config.yaml
d_mlp: 256
vocab_size: 2048
norm: "layernorm"
norm_eps: 1e-05
init_std_qkv: 0.0442
init_std_down: 0.0
weight_decay: 0.061
final_lr_fraction: 0.0
train_tokens: 144400000
Each number is 200 + 20 x the weight over its row's rms, rounded and kept within 0 to 999. Layers, rows and columns count from 0. The size before them is the row's rms in percent of the matrix's.

# gate: layer 8 MLP gate, 256x128, rms 0.15, rows 117-125, columns 0-127
# up: layer 8 MLP up, 256x128, rms 0.16, rows 117-124, columns 0-127
# down: layer 8 MLP down (transposed), 256x128, rms 0.142, rows 117-124, columns 0-127
gate117,096,212,204,250,188,218,217,198,220,180,209,164,157,202,196,219,186,233,234,212,219,220,173,191,216,183,197,211,198,212,219,164,186,182,239,188,226,157,193,197,251,207,247,207,197,204,184,192,169,203,180,244,208,203,222,186,187,223,197,191,180,196,229,226,196,182,197,219,197,194,223,212,171,212,178,182,210,210,186,191,205,207,214,204,182,206,189,190,215,219,200,215,185,159,202,211,225,221,233,195,184,191,201,159,217,175,204,200,179,190,197,180,185,187,188,235,195,195,178,152,207,194,200,191,177,209,234,208,214
up117,095,195,208,229,186,216,233,229,214,186,191,199,164,251,209,216,201,199,201,198,204,194,189,217,225,203,215,236,186,194,198,186,215,207,195,196,187,197,169,200,198,247,218,228,193,195,204,195,205,176,156,232,168,205,189,194,197,203,257,196,170,213,219,226,219,205,217,237,232,215,216,186,211,215,155,185,189,218,183,193,194,195,184,162,177,201,168,188,209,217,169,193,231,177,186,215,218,169,223,227,205,210,201,199,210,169,198,165,201,178,195,179,171,191,212,196,196,167,202,193,202,202,206,188,162,196,201,206,234
down117,098,197,179,204,208,230,178,179,193,212,228,177,209,192,188,173,182,177,194,205,197,215,173,178,217,209,199,215,232,234,219,172,149,210,182,209,228,210,208,207,190,227,165,173,210,126,208,221,205,215,196,202,209,222,188,207,221,186,189,203,175,180,203,209,199,190,241,217,184,239,192,216,189,188,213,189,224,197,243,197,199,207,186,225,192,170,234,199,213,223,184,204,191,180,198,186,181,220,169,206,222,219,198,203,184,173,207,194,175,234,198,199,192,193,232,212,230,188,188,206,230,227,169,197,168,217,209,186,206
gate118,107,201,233,187,192,181,222,183,206,164,212,166,201,184,183,206,182,214,180,214,212,224,176,193,231,202,178,191,202,202,200,187,178,212,201,208,215,200,176,179,233,236,257,191,196,199,211,173,171,185,203,206,199,228,180,184,219,221,200,196,191,165,211,212,194,199,217,219,224,220,226,201,220,221,261,190,243,210,188,199,223,236,222,207,179,212,205,200,211,200,240,216,187,196,195,223,201,186,199,205,178,200,197,165,217,190,235,169,190,193,210,182,170,154,183,175,196,189,174,164,208,201,213,182,191,187,227,188,220
up118,105,182,201,168,169,194,209,202,193,218,231,206,190,223,199,185,235,216,215,152,211,206,218,196,188,207,225,199,196,237,189,202,222,207,199,171,203,200,217,197,183,193,158,192,208,211,186,194,231,187,212,168,160,178,197,225,183,196,248,182,220,208,219,211,218,202,168,195,191,202,199,190,219,182,202,162,207,194,220,215,164,222,152,210,176,201,179,214,211,216,205,236,213,190,206,190,177,219,155,189,180,230,176,222,203,172,191,228,184,186,188,216,223,223,227,206,229,213,208,204,242,194,201,206,229,218,175,193,211
down118,104,177,219,202,195,186,191,193,200,180,212,229,216,215,198,186,220,179,188,193,191,241,165,189,182,206,225,191,235,190,204,182,174,241,196,154,196,187,185,253,217,209,189,200,193,187,191,216,210,190,202,204,192,223,219,203,244,201,242,187,154,191,187,239,213,209,195,202,180,167,189,235,191,207,210,179,237,207,188,168,236,209,199,218,233,205,198,217,204,246,205,197,175,190,218,188,242,230,203,204,165,200,187,202,180,169,224,189,200,204,203,195,189,184,162,209,166,193,193,202,189,210,191,211,190,190,193,210,189
gate119,106,155,191,186,194,223,158,208,245,195,185,204,212,166,201,195,222,194,215,218,188,187,154,183,220,244,227,189,203,230,197,167,192,204,195,229,200,197,154,153,201,208,195,211,208,204,210,254,161,214,220,208,178,181,176,208,185,218,181,223,193,198,194,234,207,209,215,176,205,214,189,214,201,172,191,179,180,228,181,217,189,222,196,193,208,181,216,215,181,185,228,196,199,159,192,201,197,208,221,230,189,200,217,203,189,204,195,205,193,200,193,174,195,216,204,155,188,171,225,222,184,227,182,200,205,191,213,226,212
up119,109,237,204,170,206,243,208,188,205,199,206,180,172,202,208,196,216,189,225,199,224,208,200,153,195,179,186,236,205,208,184,172,192,186,207,168,180,203,211,160,178,165,211,200,173,172,158,198,202,193,211,214,209,179,203,250,219,213,198,187,202,234,193,192,183,200,185,182,188,196,178,198,165,199,190,223,194,174,266,185,198,185,215,220,196,229,216,197,208,222,210,206,220,226,206,218,214,205,186,241,196,181,211,205,198,198,196,201,208,240,225,197,195,186,181,225,220,205,147,201,203,192,210,207,188,202,202,191,243
down119,106,197,196,160,188,158,211,156,217,191,209,196,173,186,211,181,186,193,208,195,167,192,211,194,189,200,209,185,202,209,226,234,198,229,223,203,203,221,222,183,206,204,196,209,177,175,203,219,212,198,200,196,230,245,199,190,186,208,175,206,199,237,213,197,238,195,211,235,180,217,232,205,218,211,190,187,152,175,234,198,191,172,186,208,175,196,197,203,202,183,143,204,223,235,217,190,201,195,220,199,231,202,220,156,213,184,206,174,188,219,185,233,204,214,195,205,220,238,213,180,194,195,169,191,196,179,154,206,206
gate120,089,199,192,213,201,180,209,193,180,190,199,190,203,201,217,165,190,179,192,164,177,183,230,186,196,175,188,202,189,174,189,205,239,203,200,220,224,210,169,234,227,203,179,242,220,211,214,195,223,235,198,212,213,208,182,207,180,180,220,203,193,218,194,213,186,212,205,180,202,179,176,160,220,192,213,163,211,177,186,200,190,180,222,210,175,204,243,200,212,190,189,237,214,221,161,181,194,218,172,215,214,237,191,195,173,164,184,197,209,198,227,212,225,242,218,231,183,212,231,187,198,179,190,163,228,232,183,181,195
up120,081,192,173,183,209,197,230,183,197,217,186,209,200,205,206,231,181,192,186,221,230,206,196,187,160,196,183,200,213,186,195,219,197,203,208,197,169,194,183,197,227,193,257,185,209,206,179,195,237,196,213,203,200,221,178,189,234,187,170,184,187,202,212,240,236,209,220,206,189,256,206,179,187,200,205,217,217,225,190,155,217,195,249,192,215,192,223,189,201,207,195,191,195,169,207,202,176,214,251,219,178,190,173,169,218,190,173,198,228,171,177,197,152,213,201,188,211,214,173,193,176,203,184,230,205,198,183,199,209
down120,088,217,203,206,170,195,211,215,197,191,184,186,170,219,209,156,240,200,205,201,204,211,227,167,228,224,203,163,204,235,176,199,175,190,174,197,246,228,166,187,202,184,189,217,213,211,219,142,205,185,192,203,202,177,226,219,198,203,219,218,216,206,185,198,180,193,183,215,194,182,219,231,194,214,213,204,184,204,222,203,217,237,171,215,220,204,174,212,223,184,210,187,178,216,165,217,180,204,191,194,205,208,169,202,192,207,187,212,232,193,185,222,172,199,195,185,185,209,219,207,210,230,206,252,213,215,146,178,191
gate121,103,186,214,207,234,206,190,184,211,230,185,197,172,239,204,211,174,203,221,177,188,193,207,242,207,192,191,204,209,178,204,171,216,159,211,189,194,202,204,211,191,209,193,199,182,183,210,201,210,173,195,239,182,190,221,208,178,226,211,204,164,222,224,222,213,202,190,201,221,163,202,183,183,224,203,211,173,176,186,187,228,224,180,209,190,219,199,224,216,185,209,213,194,231,192,210,185,165,171,214,195,158,190,182,203,236,230,194,223,181,217,184,187,205,206,266,178,183,221,200,201,203,211,169,186,147,170,218,201
up121,099,228,232,183,201,180,176,207,224,190,171,225,182,190,186,215,212,195,211,171,201,194,217,239,225,158,244,181,194,192,206,213,201,211,183,183,169,196,230,224,237,205,162,186,157,216,200,212,196,173,216,195,215,190,202,215,182,244,212,220,198,171,187,196,180,210,143,233,209,190,186,204,168,184,194,206,180,210,219,174,219,171,200,212,189,196,169,211,200,219,189,203,208,215,216,196,186,192,216,179,207,245,204,199,182,233,211,191,188,179,196,197,232,228,188,215,206,195,210,198,203,213,246,177,206,186,199,224,217
down121,102,188,200,201,226,175,198,177,204,193,201,216,190,188,184,194,188,216,240,205,217,199,216,190,208,201,184,209,206,198,245,209,193,225,194,219,213,205,226,178,212,191,179,194,173,186,222,199,196,208,194,196,197,211,162,209,224,182,192,231,183,205,139,179,211,193,171,185,206,213,170,213,209,244,187,144,203,205,214,169,184,187,184,227,219,206,178,215,214,208,197,187,238,169,178,210,200,180,227,192,185,168,217,185,217,216,199,212,214,234,211,250,184,194,188,250,167,205,191,218,192,208,171,200,206,225,206,157,196
gate122,072,187,179,174,187,224,200,225,151,182,201,176,197,184,193,197,214,206,218,222,181,192,209,181,162,198,193,206,173,201,221,164,233,228,204,179,193,201,185,216,233,199,206,150,208,206,234,202,184,235,221,184,233,223,189,205,227,181,241,221,197,210,183,196,174,236,181,178,183,221,176,193,201,184,215,192,204,174,199,171,152,161,195,193,213,211,211,174,172,202,200,199,193,203,176,222,192,204,199,202,213,220,174,215,199,186,181,176,181,213,192,169,187,193,189,192,190,179,198,235,199,198,197,211,205,192,259,208,176
up122,069,200,205,201,202,211,226,202,193,196,180,182,179,197,209,198,191,197,215,169,165,200,211,234,203,191,202,213,200,190,212,198,207,206,229,173,198,210,159,198,237,187,201,195,205,219,203,184,178,235,219,167,211,233,224,190,209,172,225,217,229,212,231,209,199,190,201,207,230,152,209,176,231,186,190,135,200,170,177,174,191,169,189,189,183,205,226,225,199,190,203,189,175,197,228,211,182,198,171,201,204,216,180,173,191,220,165,218,164,228,224,188,200,168,164,227,195,199,211,207,188,226,201,206,196,213,188,237,175
down122,070,200,177,226,192,201,200,204,168,206,220,214,237,247,189,218,191,210,210,208,203,188,182,218,195,220,227,173,198,215,186,207,233,207,204,221,207,207,195,173,199,209,231,244,217,238,212,199,183,191,221,193,214,218,184,157,239,190,190,204,177,230,203,172,216,194,169,177,156,231,168,210,204,228,224,236,176,153,186,168,177,228,182,176,176,193,218,181,225,224,187,179,191,185,207,216,220,193,196,196,211,173,198,197,175,197,189,206,215,224,206,203,209,211,227,171,192,194,180,188,222,185,196,209,211,194,206,168,192
gate123,091,195,191,224,205,208,186,186,162,207,208,173,218,185,207,194,207,194,233,215,179,198,171,177,216,211,208,187,221,194,197,204,182,236,196,231,252,186,175,204,198,150,171,171,189,199,194,180,177,178,182,203,204,203,163,205,203,193,220,198,173,190,207,167,227,218,202,201,196,202,223,209,182,207,267,211,197,227,191,197,226,203,208,222,210,228,237,249,193,221,186,171,216,189,200,215,203,203,208,183,204,218,201,199,203,194,193,213,181,229,216,219,199,212,165,172,169,229,227,183,237,215,215,209,171,175,199,188,203
up123,085,172,232,190,208,195,153,222,182,184,179,208,216,204,199,185,201,191,200,241,159,184,222,215,182,224,219,173,235,165,196,195,220,214,187,212,221,171,181,220,214,178,222,215,230,199,165,236,172,198,189,190,211,214,200,176,210,216,201,239,173,214,202,184,185,189,229,219,190,203,215,206,213,206,190,198,171,234,167,186,187,191,191,207,210,210,193,197,232,184,187,181,219,195,205,215,239,182,210,223,199,176,204,201,247,173,189,238,206,199,182,179,209,199,186,212,222,243,206,188,200,215,209,192,198,233,168,190,171
down123,089,208,185,231,221,193,233,211,218,208,217,178,201,213,228,189,177,222,172,213,229,210,198,213,217,185,210,197,163,184,180,217,207,169,202,178,204,180,218,210,200,187,208,217,237,180,187,206,204,185,174,157,209,161,170,207,220,190,225,186,206,191,172,195,221,181,221,217,177,181,198,174,210,205,226,178,175,174,219,200,219,190,212,201,208,207,199,206,226,171,165,203,191,172,162,211,174,221,205,214,240,228,212,255,199,196,210,185,224,209,212,161,212,208,198,231,187,190,206,184,193,204,167,176,199,185,220,228,234
gate124,103,224,227,229,207,197,182,203,197,210,193,205,174,208,187,181,200,200,202,192,162,165,254,233,217,186,234,179,192,194,175,209,235,192,201,178,193,188,196,216,218,201,221,225,162,187,221,199,193,190,223,187,211,190,183,189,195,198,228,203,215,202,203,162,207,194,200,220,248,155,215,196,199,197,184,199,185,186,200,235,212,196,187,192,165,242,201,196,191,213,191,189,213,219,205,185,219,212,180,196,199,240,148,185,174,205,160,224,201,211,212,192,230,226,184,191,213,201,207,213,205,203,197,193,160,236,156,187,215
up124,094,216,198,190,206,237,195,197,219,204,210,172,207,185,205,227,222,207,173,206,233,194,173,170,200,189,214,237,195,221,182,188,207,187,191,189,186,209,204,196,188,195,250,186,192,211,217,160,184,191,193,221,159,178,191,208,229,201,194,189,177,198,180,218,196,196,185,202,207,219,179,210,198,211,184,216,201,237,216,200,195,237,189,200,233,203,164,176,191,201,173,202,230,187,202,182,228,167,197,228,211,255,213,212,167,192,181,159,248,235,181,199,175,189,199,206,213,198,198,217,219,211,202,202,174,159,240,218,193
down124,100,202,185,203,195,237,204,191,184,194,170,210,217,191,200,225,180,207,183,171,166,206,257,199,224,214,194,196,190,192,174,190,191,187,202,205,206,204,223,212,186,194,189,166,220,191,186,171,181,194,219,188,207,212,216,184,172,169,213,198,213,200,195,185,178,186,178,225,159,194,198,222,207,202,218,205,228,254,210,215,224,205,205,209,182,226,228,264,185,214,179,182,205,225,212,214,180,200,179,224,196,204,180,174,162,213,159,225,134,208,187,191,209,206,172,194,192,206,202,231,208,218,214,221,194,195,199,208,194
gate125,096,206,183,201,195,225,162,196,192,208,212,235,195,192,219,210,181,180,179,203,183,190,190,213,212,189,214,207,177,255,189,178,170,174,223,182,223,184,221,187,186,165,205,204,210,188,179,192,194,169,189,171,188,169,207,199,210,207,185,241,172,179,183,243,208,192,198,196,197,182,212,200,214,231,239,228,240,185,197,174,175,210,228,228,212,233,220,202,166,196,202,193,197,193,239,182,181,163,223,191,190,226,221,200,184,237,210,228,208,196,219,195,212,200,199,165,215,210,199,190,184,214,212,224,206,167,173,208,177